Weights of a small GPT-style language model, trained from scratch on English Wikipedia.
Architecture: RMSNorm before each block, biases, untied embeddings, normalized queries and keys.
Training: a variant of Muon for these matrices, 467M tokens.
Each number is 200 + 30 x the weight over its row's rms, rounded and kept within 0 to 999. Layers, rows and columns count from 0. The size before them is the row's rms in percent of the matrix's.

# q: layer 5 attention query, 768x768, rms 0.124, rows 697-703,761-767, columns 640-767
# k: layer 5 attention key, 384x768, rms 0.118, rows 377-383, columns 640-767
# v: layer 5 attention value, 384x768, rms 0.126, rows 320-330, columns 640-767
# o: layer 5 attention output (transposed), 768x768, rms 0.162, rows 640-650,704-714, columns 640-767
q697,108,198,174,182,182,178,171,202,216,189,172,226,174,199,200,222,213,196,226,202,195,202,263,203,219,203,178,197,232,238,216,191,225,202,152,240,196,226,175,203,114,191,182,217,169,187,222,266,205,172,234,230,145,190,213,163,191,224,248,235,162,225,225,197,211,228,178,184,247,189,204,192,245,171,197,221,240,176,245,204,255,160,267,229,239,170,213,206,138,241,193,174,213,190,211,219,182,213,259,192,178,202,250,203,182,173,201,198,171,227,226,224,215,210,246,233,205,242,200,144,175,201,210,209,195,191,134,232,190
q761,101,177,152,195,159,162,177,190,220,220,174,203,216,194,219,207,245,173,243,224,194,215,178,214,209,164,223,253,153,213,203,194,171,252,183,198,203,223,245,207,193,182,203,239,209,225,218,231,194,209,148,156,235,201,203,191,218,154,179,178,220,202,156,164,168,169,155,171,227,174,278,220,234,196,205,153,179,186,213,204,209,194,194,220,200,223,225,213,178,225,199,184,182,202,155,225,213,173,192,253,212,236,174,220,181,227,206,216,210,223,217,211,227,221,230,226,187,213,277,188,202,142,225,200,157,241,227,118,188
k377,100,175,241,250,216,206,207,139,177,170,176,167,215,223,188,196,214,191,189,244,237,200,145,174,184,190,190,175,204,207,248,219,212,220,180,130,209,222,237,195,162,177,235,232,256,182,186,214,140,199,163,189,191,195,233,223,167,160,206,202,203,277,220,167,195,168,164,151,216,208,204,203,171,198,196,227,235,189,234,195,206,252,204,194,170,248,197,152,189,192,164,227,206,219,207,204,237,189,206,204,223,243,212,167,199,162,201,252,230,186,235,170,188,169,199,200,252,211,165,273,228,173,177,253,186,308,241,205,253
q698,104,206,225,170,211,227,241,165,207,193,189,194,177,210,177,176,199,164,216,196,292,186,237,195,219,231,196,165,182,177,196,195,197,214,129,189,157,154,189,194,226,190,144,244,195,213,202,222,245,273,265,202,190,210,241,215,201,168,246,199,255,204,191,215,196,235,199,161,191,203,217,187,166,204,228,187,233,228,190,229,228,203,243,235,213,195,208,209,222,194,112,178,147,203,187,219,238,215,258,207,164,200,119,190,217,170,170,232,253,177,171,134,146,199,221,244,208,177,228,176,215,241,243,212,174,191,121,222,187
q762,106,218,169,169,172,244,206,166,161,177,225,240,191,148,165,176,224,216,225,196,183,242,219,214,222,217,165,180,193,217,205,234,210,169,214,144,189,246,205,208,220,215,186,201,248,211,224,214,166,140,159,149,206,194,244,176,182,240,188,246,156,193,174,207,170,165,227,226,220,195,223,192,181,236,246,217,202,200,193,183,151,212,163,256,224,220,155,232,197,195,190,246,257,266,180,200,170,158,172,175,148,162,203,209,246,230,239,230,177,164,185,179,184,237,215,191,199,207,221,173,181,207,220,201,192,172,170,189,212
k378,108,237,180,195,139,176,242,211,190,198,255,217,177,210,229,215,167,242,226,193,151,204,233,181,239,203,199,198,210,203,211,180,179,208,181,172,189,208,249,192,116,202,204,220,202,170,207,212,226,187,203,214,181,222,188,236,191,194,221,180,214,226,171,210,194,224,195,231,205,190,163,252,216,224,221,227,192,203,204,167,217,238,180,208,175,232,265,245,175,164,145,161,198,200,176,160,146,174,230,160,216,190,203,260,206,191,147,177,226,247,194,177,192,205,182,236,198,176,247,184,217,227,219,209,241,170,165,252,263
q699,104,206,211,218,177,142,197,201,188,209,203,198,194,256,190,196,242,223,219,121,238,183,195,210,171,179,200,161,228,184,191,199,142,258,229,216,239,191,186,193,211,173,213,202,189,197,256,186,199,237,202,207,200,237,253,213,161,178,250,197,234,167,260,235,161,226,183,190,128,198,198,170,213,244,176,212,233,215,238,181,224,193,191,175,179,165,184,199,170,238,191,204,212,208,165,224,204,242,234,203,147,192,189,176,233,205,155,160,199,130,190,229,200,203,153,221,192,233,172,206,227,166,227,201,205,177,202,191,194
q763,102,213,209,182,151,271,213,196,197,234,204,220,174,211,222,191,245,155,208,213,216,139,156,248,176,164,160,220,203,162,206,206,191,180,164,193,215,245,218,211,204,253,238,183,231,212,225,172,177,166,201,213,214,217,233,148,217,182,189,202,196,220,238,191,170,190,236,218,202,197,226,228,202,199,187,223,225,170,183,187,203,249,224,215,187,260,92,249,157,144,238,194,180,201,199,216,189,197,177,171,153,204,202,127,215,210,216,225,213,177,223,157,219,128,168,117,173,156,154,212,241,209,193,168,174,223,206,243,239
k379,097,194,215,215,208,236,205,109,218,168,168,187,248,195,190,256,193,143,196,246,220,200,269,195,211,233,202,185,215,209,211,212,238,210,199,173,167,249,230,213,204,222,193,240,175,173,185,254,173,151,237,187,263,221,205,172,186,214,162,176,178,167,226,177,194,210,228,182,222,175,176,204,197,174,184,256,238,176,191,214,161,217,164,176,169,205,215,196,214,211,191,227,211,139,266,242,172,217,193,204,199,240,167,259,165,160,205,217,220,234,244,173,217,186,226,183,218,197,234,240,226,236,204,213,193,192,192,211,156
q700,103,181,216,216,209,170,242,183,198,237,230,141,179,207,156,229,217,170,209,178,229,213,183,172,199,223,173,230,234,171,180,187,234,221,225,195,217,182,208,188,147,264,245,186,174,225,216,172,231,203,166,253,190,225,178,175,220,215,166,194,189,121,212,169,224,176,182,170,203,235,194,189,168,232,240,185,202,119,172,217,197,276,209,211,207,192,155,197,148,226,236,238,218,220,275,201,229,234,150,294,215,254,192,170,194,170,197,167,179,216,159,200,137,183,170,197,210,215,194,248,157,201,163,233,177,190,183,222,180
q764,097,227,210,119,190,217,177,212,219,206,192,217,175,209,214,176,164,255,250,231,218,203,164,178,186,131,162,206,252,156,187,214,147,182,180,188,216,248,178,221,181,209,171,233,157,224,209,206,240,228,214,179,203,203,185,223,228,204,212,212,187,169,170,220,229,202,182,181,184,160,123,204,213,202,205,192,176,201,188,211,165,197,164,214,234,182,240,221,194,180,188,212,234,200,173,202,194,198,218,214,158,198,150,170,190,217,190,223,223,221,238,244,196,246,186,158,228,206,202,231,189,234,218,223,168,223,191,148,263
k380,099,148,177,208,189,213,208,152,170,251,204,204,179,219,200,260,164,170,178,175,171,240,222,236,150,224,197,169,173,248,154,209,221,160,174,205,207,219,224,201,226,180,136,251,209,215,182,205,189,194,172,245,174,217,184,238,204,228,263,184,177,212,184,164,205,220,171,199,208,173,215,254,223,239,202,225,199,205,199,230,160,191,217,190,192,153,221,168,204,150,163,191,190,202,280,204,279,174,211,219,188,188,260,184,209,209,139,210,123,290,180,182,219,174,163,199,145,177,192,207,254,185,212,152,177,239,205,198,214
q701,103,252,191,180,216,215,228,230,222,185,215,235,209,201,187,252,134,179,179,222,172,197,183,186,191,178,237,220,220,214,210,222,186,239,227,268,226,228,228,170,257,231,246,203,196,207,197,228,194,160,185,160,171,153,151,150,186,164,212,199,230,214,260,213,214,179,216,245,180,232,236,216,255,182,241,222,169,230,248,182,207,206,194,209,176,221,200,192,196,193,252,213,187,191,199,148,226,205,160,180,236,200,194,273,193,235,236,203,204,204,165,215,248,156,209,228,182,216,220,203,248,196,183,191,168,217,206,205,255
q765,103,151,168,202,170,230,238,169,177,184,171,218,199,219,211,230,184,219,172,232,206,183,145,170,168,232,201,212,197,173,160,193,183,214,187,203,182,200,199,249,189,185,247,203,198,161,201,166,203,213,204,145,157,160,168,261,180,227,214,166,220,187,186,198,165,196,185,211,211,192,206,143,208,199,204,154,171,162,216,141,196,203,249,222,252,167,216,203,182,176,215,206,235,197,218,203,184,227,180,204,186,170,174,206,175,228,247,215,228,166,251,212,239,227,191,176,210,198,212,175,202,195,190,202,226,165,214,181,159
k381,106,205,168,166,185,186,176,174,214,188,194,164,174,211,216,175,160,194,192,206,206,251,172,197,156,195,206,210,209,153,210,215,228,183,187,188,209,277,222,209,138,210,235,192,185,192,174,192,197,191,205,185,179,179,224,239,182,188,254,230,219,208,174,184,240,189,189,198,189,188,121,159,187,282,150,243,192,150,218,197,206,235,206,207,206,234,228,157,217,199,226,250,200,208,197,159,199,225,198,188,227,172,189,175,221,260,187,194,166,178,190,206,189,223,142,172,223,212,212,168,233,208,175,181,187,185,176,240,173
q702,103,204,222,217,219,234,165,175,165,180,174,191,207,197,207,185,189,233,184,170,187,209,173,221,180,247,203,187,207,231,143,201,190,204,209,244,223,196,262,168,190,192,197,213,187,162,194,229,191,213,223,222,179,236,219,201,240,130,208,246,176,181,215,183,156,186,269,236,166,185,216,197,167,186,215,160,171,177,179,227,250,230,219,158,228,168,134,218,139,194,246,171,203,154,217,196,204,227,264,205,190,172,173,154,243,118,175,221,197,185,220,161,182,167,176,256,256,247,163,185,204,192,213,178,209,214,216,243,205
q766,106,222,243,216,212,191,136,207,186,163,141,164,219,264,158,163,225,171,192,194,243,166,220,162,249,115,182,170,234,212,210,198,196,242,201,218,200,197,217,200,214,209,217,231,188,175,190,195,218,178,225,203,178,244,184,174,219,240,183,170,209,179,201,178,211,204,212,121,186,238,184,264,170,218,160,232,176,134,179,252,199,232,224,178,257,184,174,152,218,201,199,203,164,190,239,245,221,175,208,147,231,237,197,205,157,179,153,214,240,209,170,252,247,147,234,216,185,230,209,255,196,236,227,232,243,162,165,213,220
k382,103,237,203,235,205,176,212,141,223,211,184,188,161,144,209,235,161,231,212,162,258,190,182,171,189,181,207,241,165,186,189,201,165,181,190,170,162,236,163,205,157,205,205,218,184,184,228,192,189,173,237,223,260,216,199,210,172,244,190,204,180,179,216,213,180,200,141,166,208,198,200,190,244,159,199,170,164,181,219,203,146,177,229,192,228,233,233,187,223,224,211,247,181,167,194,152,210,190,184,179,180,210,178,206,190,247,228,196,142,175,223,213,183,169,210,189,176,252,236,174,172,270,192,196,233,251,203,153,219
q703,113,209,253,176,199,189,199,210,208,184,225,116,176,192,196,243,164,218,160,172,167,253,206,217,214,263,197,186,212,232,188,220,203,215,167,203,192,196,188,204,138,154,168,186,229,171,228,183,186,217,231,216,166,162,208,175,197,184,191,208,225,175,214,263,212,166,200,198,214,202,124,207,220,225,190,181,193,236,181,246,211,246,210,262,191,144,193,184,165,190,239,163,251,243,190,233,248,184,214,186,254,151,186,197,192,192,182,160,242,158,214,143,130,220,191,194,190,194,187,162,254,210,184,201,291,232,210,227,217
q767,104,223,181,174,210,160,199,211,233,182,180,237,215,195,198,177,184,204,159,239,166,240,195,216,215,211,248,217,208,196,228,209,203,206,214,166,112,194,200,179,163,187,170,235,211,204,185,220,233,240,163,175,248,181,196,235,201,179,195,200,222,203,180,162,225,169,222,224,195,206,151,207,143,164,148,217,163,173,192,186,176,175,174,176,142,192,219,214,204,223,156,200,271,173,185,175,189,212,217,218,216,205,112,195,213,177,153,227,226,166,228,155,273,217,170,242,237,199,149,193,196,160,262,206,203,161,259,208,237
k383,104,177,182,245,154,234,216,181,183,169,193,185,203,199,216,222,202,188,199,204,201,231,206,207,207,129,254,191,213,231,204,216,193,241,181,200,217,192,168,174,213,196,176,232,181,209,218,175,152,166,218,253,229,242,208,144,160,172,218,177,240,201,198,241,163,235,203,122,211,198,205,185,237,200,238,174,225,183,203,187,197,182,223,215,205,208,112,222,174,220,185,215,160,195,206,239,235,221,207,149,174,216,177,174,213,205,192,205,150,205,215,274,216,202,236,147,224,207,224,213,209,180,196,206,171,262,191,158,199
v320,107,208,206,185,186,192,230,221,181,182,224,213,173,205,202,200,246,166,194,250,236,193,242,214,194,213,185,202,236,248,198,218,204,158,214,207,274,165,194,230,243,204,225,203,245,177,162,237,238,257,185,245,153,166,181,187,222,239,199,213,189,167,234,198,205,229,176,209,239,214,222,212,233,199,212,204,212,103,194,225,190,189,203,182,173,184,197,162,154,216,245,176,179,145,181,200,159,173,221,170,236,224,205,235,216,231,187,253,184,177,254,234,176,257,192,250,145,220,231,224,187,204,207,196,207,188,213,170,181
o640,105,150,223,171,199,176,249,213,190,164,164,213,167,183,201,225,174,215,156,245,189,251,184,163,224,200,255,162,203,233,167,168,233,241,241,220,153,235,211,206,162,242,171,195,220,170,230,220,217,282,190,173,209,211,218,218,242,169,205,241,181,223,211,241,260,120,226,235,155,187,250,258,159,207,176,194,202,195,269,165,148,157,105,228,169,253,213,186,219,210,184,209,191,146,243,196,208,117,182,206,242,177,192,182,220,236,174,139,204,189,207,244,146,214,225,192,156,217,166,207,170,186,185,252,225,206,181,205,236
o704,105,136,204,202,247,233,166,186,164,234,203,174,189,214,181,198,172,202,239,188,171,238,171,180,252,174,212,198,183,185,232,213,206,236,201,163,163,179,144,196,180,141,210,153,192,222,192,190,208,218,221,208,255,228,206,227,194,205,199,136,167,193,156,184,187,208,199,166,235,204,219,172,243,156,194,247,224,169,217,241,198,179,186,179,204,201,163,267,190,204,159,226,214,210,281,237,235,238,140,231,192,196,159,196,216,206,222,210,214,138,188,197,220,171,198,207,202,235,240,229,163,199,220,189,202,202,189,262,213
v321,107,187,178,170,151,171,211,186,194,203,207,234,148,160,215,206,250,183,189,185,237,237,240,217,175,207,171,169,185,176,263,199,216,165,185,217,231,235,242,231,127,211,194,175,164,260,201,168,166,170,222,234,215,194,249,194,201,161,174,249,139,250,196,130,161,233,209,165,204,217,254,151,174,235,194,171,213,244,175,201,241,176,260,190,198,181,155,214,248,200,217,215,140,207,205,194,195,177,192,210,104,250,189,189,225,172,187,230,190,173,184,147,231,195,214,173,188,237,185,169,148,196,217,169,139,181,189,284,199
o641,104,211,202,172,193,189,187,226,179,275,201,212,184,229,203,249,174,239,164,208,189,222,184,219,199,218,248,231,156,177,176,177,188,211,239,128,169,186,185,184,232,159,209,207,192,189,203,172,190,213,197,233,232,201,241,242,209,222,183,258,188,202,195,237,172,181,211,241,190,207,145,186,166,226,163,214,184,219,173,176,175,180,205,170,173,202,211,222,198,203,156,224,195,184,216,208,246,205,185,214,181,174,209,221,186,263,272,184,180,113,215,187,228,146,136,190,166,214,183,148,238,180,178,137,138,210,220,181,182
o705,103,180,224,198,181,186,230,227,226,206,168,228,157,208,205,241,163,150,161,240,185,198,231,176,154,213,119,174,201,214,202,230,204,226,227,189,210,173,267,167,196,217,156,203,202,237,139,188,218,221,190,166,166,140,170,159,166,195,234,177,240,202,145,149,238,163,143,191,209,159,162,174,252,149,225,188,213,211,260,220,211,220,189,229,175,223,216,189,210,189,217,160,224,142,188,211,170,162,221,229,210,190,157,199,201,207,239,239,260,211,207,199,170,219,192,241,226,196,179,230,225,213,184,207,184,167,139,177,192
v322,104,245,221,238,172,191,195,152,153,215,208,159,204,190,234,225,168,237,165,187,195,226,176,169,274,209,193,179,191,223,153,174,174,229,254,205,203,216,224,204,220,136,199,272,186,174,197,182,229,190,226,173,233,216,202,216,262,173,178,201,228,166,171,239,157,188,203,208,183,194,218,199,163,201,198,212,184,237,192,221,255,163,227,152,196,157,254,212,209,214,186,243,233,198,214,197,221,163,187,160,212,182,197,205,168,201,175,198,218,184,208,191,174,205,177,270,234,205,233,247,258,210,197,220,139,200,189,164,193
o642,104,230,238,228,230,210,243,162,191,106,150,200,213,200,206,212,219,241,178,122,148,184,228,185,199,217,189,206,221,121,201,212,223,240,155,206,204,192,202,216,154,184,240,216,159,180,201,204,172,159,188,177,219,203,269,194,181,180,160,215,236,215,187,212,162,156,225,182,176,207,148,205,157,214,223,214,229,179,253,129,150,222,190,184,175,254,168,191,124,228,192,226,235,242,241,206,220,145,198,213,151,222,207,224,211,177,175,153,172,179,227,183,164,187,216,191,195,198,214,179,185,255,221,236,212,209,166,207,185
o706,101,191,215,186,214,149,152,181,168,209,219,248,205,183,169,174,166,230,202,204,119,168,183,246,172,214,230,133,200,199,187,243,214,156,150,197,222,205,200,203,148,241,213,170,210,236,174,185,266,226,158,229,236,247,184,238,190,186,160,220,205,241,184,193,214,240,221,205,243,219,95,213,174,196,162,207,191,192,166,201,189,243,171,255,167,234,230,225,207,211,182,176,201,134,164,188,232,173,232,208,244,200,185,199,189,245,197,171,235,217,174,209,184,200,166,222,169,139,179,170,169,107,223,209,180,158,178,221,227
v323,115,220,241,257,135,190,200,265,196,192,241,268,154,195,176,230,238,186,152,185,173,239,189,176,186,178,177,195,252,189,200,196,191,195,179,194,167,236,159,236,190,176,214,214,212,197,213,193,211,216,220,204,231,204,169,186,227,198,213,174,215,146,259,175,229,191,200,202,195,138,179,203,232,179,196,212,246,176,214,283,248,197,215,237,208,238,234,235,230,123,168,256,217,194,257,189,207,217,161,215,172,228,185,237,216,203,201,175,203,214,227,197,227,180,209,208,142,156,175,169,166,200,151,192,173,208,198,171,234
o643,108,238,260,198,217,160,243,207,193,169,184,195,168,216,219,146,192,249,201,236,159,160,206,170,249,244,171,195,192,171,218,206,200,194,200,221,232,201,255,166,207,189,175,160,233,211,159,177,285,172,203,162,197,241,209,204,199,194,213,223,197,223,202,209,226,207,178,207,268,197,190,182,161,186,209,239,196,185,175,180,203,207,221,179,203,172,224,253,186,154,197,202,196,215,189,217,242,202,214,268,211,178,222,184,209,227,147,200,141,217,213,176,203,214,284,222,181,179,229,234,217,243,247,180,205,223,212,219,165
o707,104,266,173,175,243,163,206,228,201,226,193,186,194,202,160,176,190,276,212,196,171,251,188,185,171,192,220,195,201,81,248,185,201,187,210,181,234,216,199,133,237,231,287,180,245,212,173,194,205,238,186,191,169,207,211,165,228,216,211,148,197,208,170,206,181,167,248,225,212,201,148,186,166,173,176,202,189,219,196,142,153,170,214,155,200,216,157,226,189,210,143,181,192,211,169,186,191,184,221,213,195,209,176,214,184,231,195,220,208,174,162,134,260,174,199,181,178,272,210,238,186,231,202,200,186,212,211,200,217
v324,110,210,214,245,256,269,178,225,221,184,175,203,205,255,209,221,233,174,171,101,242,221,158,164,257,138,210,221,182,165,201,205,199,217,230,198,190,203,187,194,218,163,169,202,174,268,159,186,158,243,208,180,244,232,216,225,213,201,172,247,234,161,235,210,122,185,170,185,224,177,207,237,204,222,226,211,145,140,191,173,247,204,170,210,211,233,191,172,164,240,156,189,189,235,214,212,206,144,255,211,175,266,193,217,195,150,192,176,202,183,185,195,192,230,185,187,218,201,210,224,205,178,179,197,231,220,152,252,212
o644,104,241,240,176,165,166,124,206,247,234,169,162,184,213,133,256,205,174,160,189,203,166,202,205,206,209,166,186,124,246,214,170,177,217,221,230,207,185,191,199,164,175,183,140,187,258,198,224,213,181,135,166,216,218,133,231,214,194,252,189,256,228,185,184,168,149,260,257,170,216,215,194,223,174,168,164,183,263,213,190,228,212,246,226,238,177,209,272,200,137,206,208,169,148,217,249,192,211,215,145,192,181,182,166,191,212,193,227,226,235,193,197,198,193,230,144,171,143,192,191,187,244,151,182,208,222,159,205,214
o708,102,175,183,189,253,182,244,208,139,203,209,204,200,200,216,212,151,170,225,193,160,186,247,212,187,177,230,179,192,230,209,222,213,233,247,181,273,160,159,227,226,228,161,190,183,184,180,166,182,241,226,157,173,203,142,211,233,203,249,205,191,205,185,253,220,212,194,145,250,155,208,188,203,134,173,221,245,225,218,196,121,247,215,244,212,226,212,209,176,217,218,299,232,225,197,199,217,196,184,162,187,176,180,232,191,211,203,235,225,215,223,174,231,186,194,212,186,196,169,261,213,230,226,159,196,212,186,161,147
v325,107,190,258,179,170,216,235,194,149,233,182,160,207,206,196,162,214,241,151,191,249,205,182,179,201,260,208,180,207,237,238,229,175,145,205,219,151,188,219,199,195,195,180,171,226,169,220,249,177,186,206,270,198,214,198,194,207,179,142,183,232,245,195,162,200,215,174,292,162,174,187,183,188,222,190,167,211,122,189,179,193,205,209,191,148,231,220,165,211,228,216,220,183,169,246,176,193,267,185,249,141,201,173,225,201,235,215,163,183,244,295,194,210,192,184,138,111,207,213,226,196,208,210,234,184,232,168,183,215
o645,100,192,213,230,192,226,149,206,259,264,136,213,209,164,237,184,188,178,215,225,238,205,202,197,180,199,188,176,185,166,210,176,156,162,206,216,217,185,228,179,196,197,211,203,215,200,247,203,192,202,157,178,176,139,231,152,175,181,173,220,158,229,215,229,231,217,223,142,217,201,132,210,210,188,253,201,195,214,221,158,138,223,155,231,246,162,210,183,197,231,200,180,194,172,198,196,179,157,145,207,319,173,181,214,189,147,176,143,291,213,218,186,210,231,238,198,223,196,172,194,181,184,201,183,161,231,207,195,181
o709,102,193,197,197,223,193,185,198,238,270,205,214,177,240,179,208,194,202,192,195,210,214,196,225,175,181,264,258,189,201,195,209,186,166,181,223,191,195,191,173,207,213,183,213,204,196,186,203,222,215,234,202,169,165,202,223,154,219,237,178,209,170,200,223,196,238,192,132,234,201,191,181,235,238,174,199,192,192,155,250,189,194,246,181,186,201,220,186,256,180,259,229,245,256,207,236,214,174,206,184,212,237,268,154,231,211,189,225,194,187,197,263,166,202,242,263,196,183,189,218,171,189,203,174,172,213,267,171,172
v326,111,204,234,204,149,216,157,207,169,194,166,168,166,200,251,178,153,192,240,208,241,209,221,203,186,190,173,233,223,258,181,241,187,269,149,246,177,243,141,156,192,230,231,189,218,186,265,262,199,165,180,190,254,182,216,182,161,259,147,159,234,181,194,211,211,183,149,161,223,196,194,146,173,187,244,154,213,221,185,204,236,223,197,213,204,182,238,234,188,208,165,224,226,165,226,172,198,125,219,144,187,203,221,197,219,245,233,190,183,252,177,168,212,213,209,205,181,185,189,197,156,212,208,193,158,216,173,214,213
o646,105,181,210,219,218,181,209,201,189,279,185,211,175,197,248,215,283,158,188,214,210,179,145,205,210,182,213,229,188,182,175,185,193,192,229,222,166,179,190,211,176,208,185,230,205,230,221,237,194,170,211,223,225,245,232,154,224,244,221,252,187,167,194,179,194,186,213,161,241,219,165,176,208,190,177,261,173,264,233,214,235,188,226,205,190,214,204,257,199,183,173,207,183,195,194,193,164,186,235,257,163,211,233,248,256,217,206,205,199,217,219,187,143,201,184,180,197,212,159,185,209,196,200,217,206,285,183,206,217
o710,107,218,174,224,194,195,203,159,201,181,164,203,154,168,196,193,176,223,204,216,172,238,161,207,176,124,251,176,230,184,193,231,221,147,217,197,165,213,178,174,220,178,166,171,199,226,226,208,186,207,216,190,121,217,162,197,212,168,204,178,124,191,210,119,207,145,156,202,147,204,216,207,196,188,174,217,156,202,226,202,222,224,156,153,191,193,186,199,199,181,238,175,215,199,201,193,168,199,142,233,226,200,168,181,153,220,205,222,188,184,150,168,211,135,149,197,164,154,234,152,202,190,213,145,231,192,206,159,243
v327,107,191,126,152,181,218,207,217,189,203,146,146,248,191,207,220,203,255,205,181,200,148,235,142,155,193,158,230,187,175,225,223,234,231,246,214,212,181,204,222,191,191,231,174,168,252,190,251,168,212,167,230,220,185,112,260,177,213,173,200,173,213,274,224,203,248,172,163,235,233,169,138,221,182,235,231,174,212,225,183,206,254,164,206,222,218,162,208,215,162,212,196,241,188,148,213,199,212,193,259,175,194,189,218,179,218,184,204,253,171,230,158,188,211,195,246,244,162,184,264,227,232,208,258,221,199,167,194,208
o647,100,174,128,162,207,173,193,174,216,208,174,231,223,168,250,196,189,266,167,206,160,270,223,241,221,258,201,192,248,194,203,165,227,151,197,238,196,191,219,249,148,223,156,169,218,185,203,205,233,259,222,192,197,205,232,224,173,164,224,187,212,136,217,176,202,200,202,199,173,174,164,154,213,211,190,187,178,221,199,230,205,191,194,203,226,211,245,193,209,256,192,177,211,235,204,208,208,221,205,130,178,198,206,211,170,213,225,205,217,227,180,226,193,181,224,205,176,248,220,187,204,179,150,199,183,236,269,213,211
o711,105,241,196,196,206,212,202,229,267,173,185,236,167,181,155,182,177,146,222,239,171,209,201,216,266,180,180,180,190,199,189,249,178,222,198,237,199,229,159,217,186,162,212,167,163,153,188,206,267,236,203,190,247,229,214,141,253,149,155,183,185,198,206,196,190,192,210,177,183,159,248,149,178,168,191,178,192,189,206,237,189,182,195,239,221,192,190,235,198,162,179,253,225,211,241,212,161,221,231,186,220,242,173,166,251,226,253,188,172,234,222,240,222,175,204,187,182,168,175,186,194,205,176,212,205,199,170,217,202
v328,113,196,170,231,255,214,201,190,225,215,210,160,179,262,226,228,209,195,194,168,196,143,181,238,195,224,241,244,158,224,232,182,228,131,235,215,231,212,213,132,186,211,224,200,219,247,210,251,229,193,236,239,235,186,231,207,189,239,214,201,190,207,176,174,215,228,212,213,207,219,164,166,151,162,241,176,206,192,204,174,260,186,183,178,233,216,191,185,236,220,199,209,186,135,181,241,303,230,187,264,216,151,213,239,220,208,169,205,230,210,185,196,162,226,193,186,257,203,200,128,196,186,221,148,204,184,162,166,167
o648,111,156,192,253,222,161,207,152,231,212,188,215,211,155,159,209,188,200,220,182,178,204,102,257,195,178,171,142,171,217,228,229,165,179,219,174,188,214,239,224,235,205,170,196,213,225,224,246,241,216,208,230,183,240,249,243,183,196,198,198,136,230,194,220,259,252,214,217,217,218,228,219,195,216,193,129,162,234,217,177,174,204,225,185,259,202,154,170,212,192,155,208,171,209,231,227,150,224,200,197,161,238,217,161,157,206,176,201,197,222,230,261,235,190,208,204,233,190,193,255,214,238,196,207,183,188,185,211,202
o712,104,173,255,193,162,158,178,190,181,164,191,247,196,177,242,213,191,246,236,207,171,239,234,229,178,216,223,153,190,211,203,158,180,240,174,222,222,129,230,217,197,154,189,220,240,153,205,174,211,225,195,166,222,163,197,163,210,190,154,175,220,245,206,138,246,199,180,195,157,187,208,223,191,167,254,250,174,186,224,180,256,213,191,185,189,163,214,187,185,183,197,247,225,155,208,216,214,176,184,189,180,208,208,195,206,229,181,205,167,264,207,220,233,151,228,243,204,205,153,217,205,218,199,192,220,239,236,191,200
v329,110,140,163,206,195,232,142,203,172,169,225,196,230,201,209,191,157,205,203,228,191,152,201,169,240,199,146,221,230,237,187,172,147,161,244,218,156,220,180,212,201,194,238,194,239,195,161,247,204,185,207,248,233,169,221,156,221,214,169,113,185,218,234,222,220,203,114,199,179,192,182,235,158,245,226,182,217,218,147,202,257,210,220,237,226,217,172,124,195,225,216,207,169,213,216,218,201,186,225,232,234,183,176,284,231,164,211,180,126,217,233,183,198,161,226,211,183,184,189,213,182,237,226,177,184,221,225,210,230
o649,107,224,217,149,211,182,196,191,189,187,226,203,116,101,140,180,197,199,197,189,201,189,197,222,196,224,184,155,186,191,178,167,205,192,218,164,160,174,137,176,198,184,166,218,188,239,163,164,175,190,135,156,158,192,197,170,97,193,234,210,198,218,131,149,171,174,192,185,207,201,219,217,144,171,181,187,228,222,188,240,193,195,218,160,242,206,162,196,232,200,203,243,165,221,214,223,184,229,218,149,166,204,233,162,157,209,171,185,264,145,201,166,182,175,107,188,261,233,198,178,188,177,210,200,177,206,230,165,185
o713,105,200,202,148,237,179,197,211,221,171,192,214,213,251,271,235,211,199,222,143,189,229,229,228,186,213,154,204,213,256,209,236,196,198,274,220,215,223,210,182,190,184,184,216,191,184,170,228,213,208,213,186,146,162,205,212,222,232,240,229,169,185,218,210,233,160,196,206,188,229,201,243,160,206,230,283,213,162,199,245,177,194,185,218,173,214,225,183,192,230,206,201,204,204,229,188,190,225,175,144,214,205,119,178,159,152,190,158,253,212,156,101,207,205,230,173,170,199,226,214,203,218,153,208,180,198,266,192,173
v330,111,214,154,205,235,225,143,235,224,198,158,220,282,171,203,167,176,141,250,239,200,237,151,214,186,169,166,189,199,226,207,195,213,187,165,240,204,192,168,197,202,192,176,212,198,249,206,185,155,187,177,237,161,229,259,136,206,148,177,215,188,244,193,220,283,251,201,239,199,137,219,180,179,184,217,162,209,257,182,228,219,212,237,189,201,192,192,185,234,164,229,177,173,161,199,219,241,196,198,244,210,223,245,228,199,239,233,192,193,235,203,189,213,196,205,248,197,201,194,221,188,165,205,253,266,213,180,204,236
o650,105,259,149,224,201,203,239,186,253,145,131,246,182,210,169,223,228,226,173,195,162,218,160,173,172,227,183,234,174,155,184,192,190,219,166,200,174,228,211,191,221,224,208,191,159,206,195,210,168,243,234,182,217,168,195,193,199,202,259,182,151,185,213,187,184,188,173,190,191,192,191,189,165,220,226,208,184,172,213,186,168,212,205,212,202,190,204,206,245,176,200,180,168,180,204,158,180,204,222,157,179,211,235,204,159,200,170,183,194,216,175,167,151,241,165,192,212,204,162,172,236,209,171,119,252,197,241,193,200
o714,103,237,190,192,198,192,235,168,201,237,170,168,179,201,193,240,200,251,168,220,208,269,208,205,228,215,226,196,172,179,192,196,275,213,202,250,213,201,238,152,164,218,177,176,183,191,209,207,197,184,228,161,206,236,154,191,223,207,220,264,217,214,206,204,197,211,194,205,177,213,229,242,190,194,173,200,199,198,181,229,205,166,152,151,167,217,229,141,221,135,213,174,94,204,171,178,202,208,190,141,181,180,196,159,179,168,142,191,168,191,182,173,191,199,210,202,208,135,182,184,191,105,241,196,182,219,215,167,193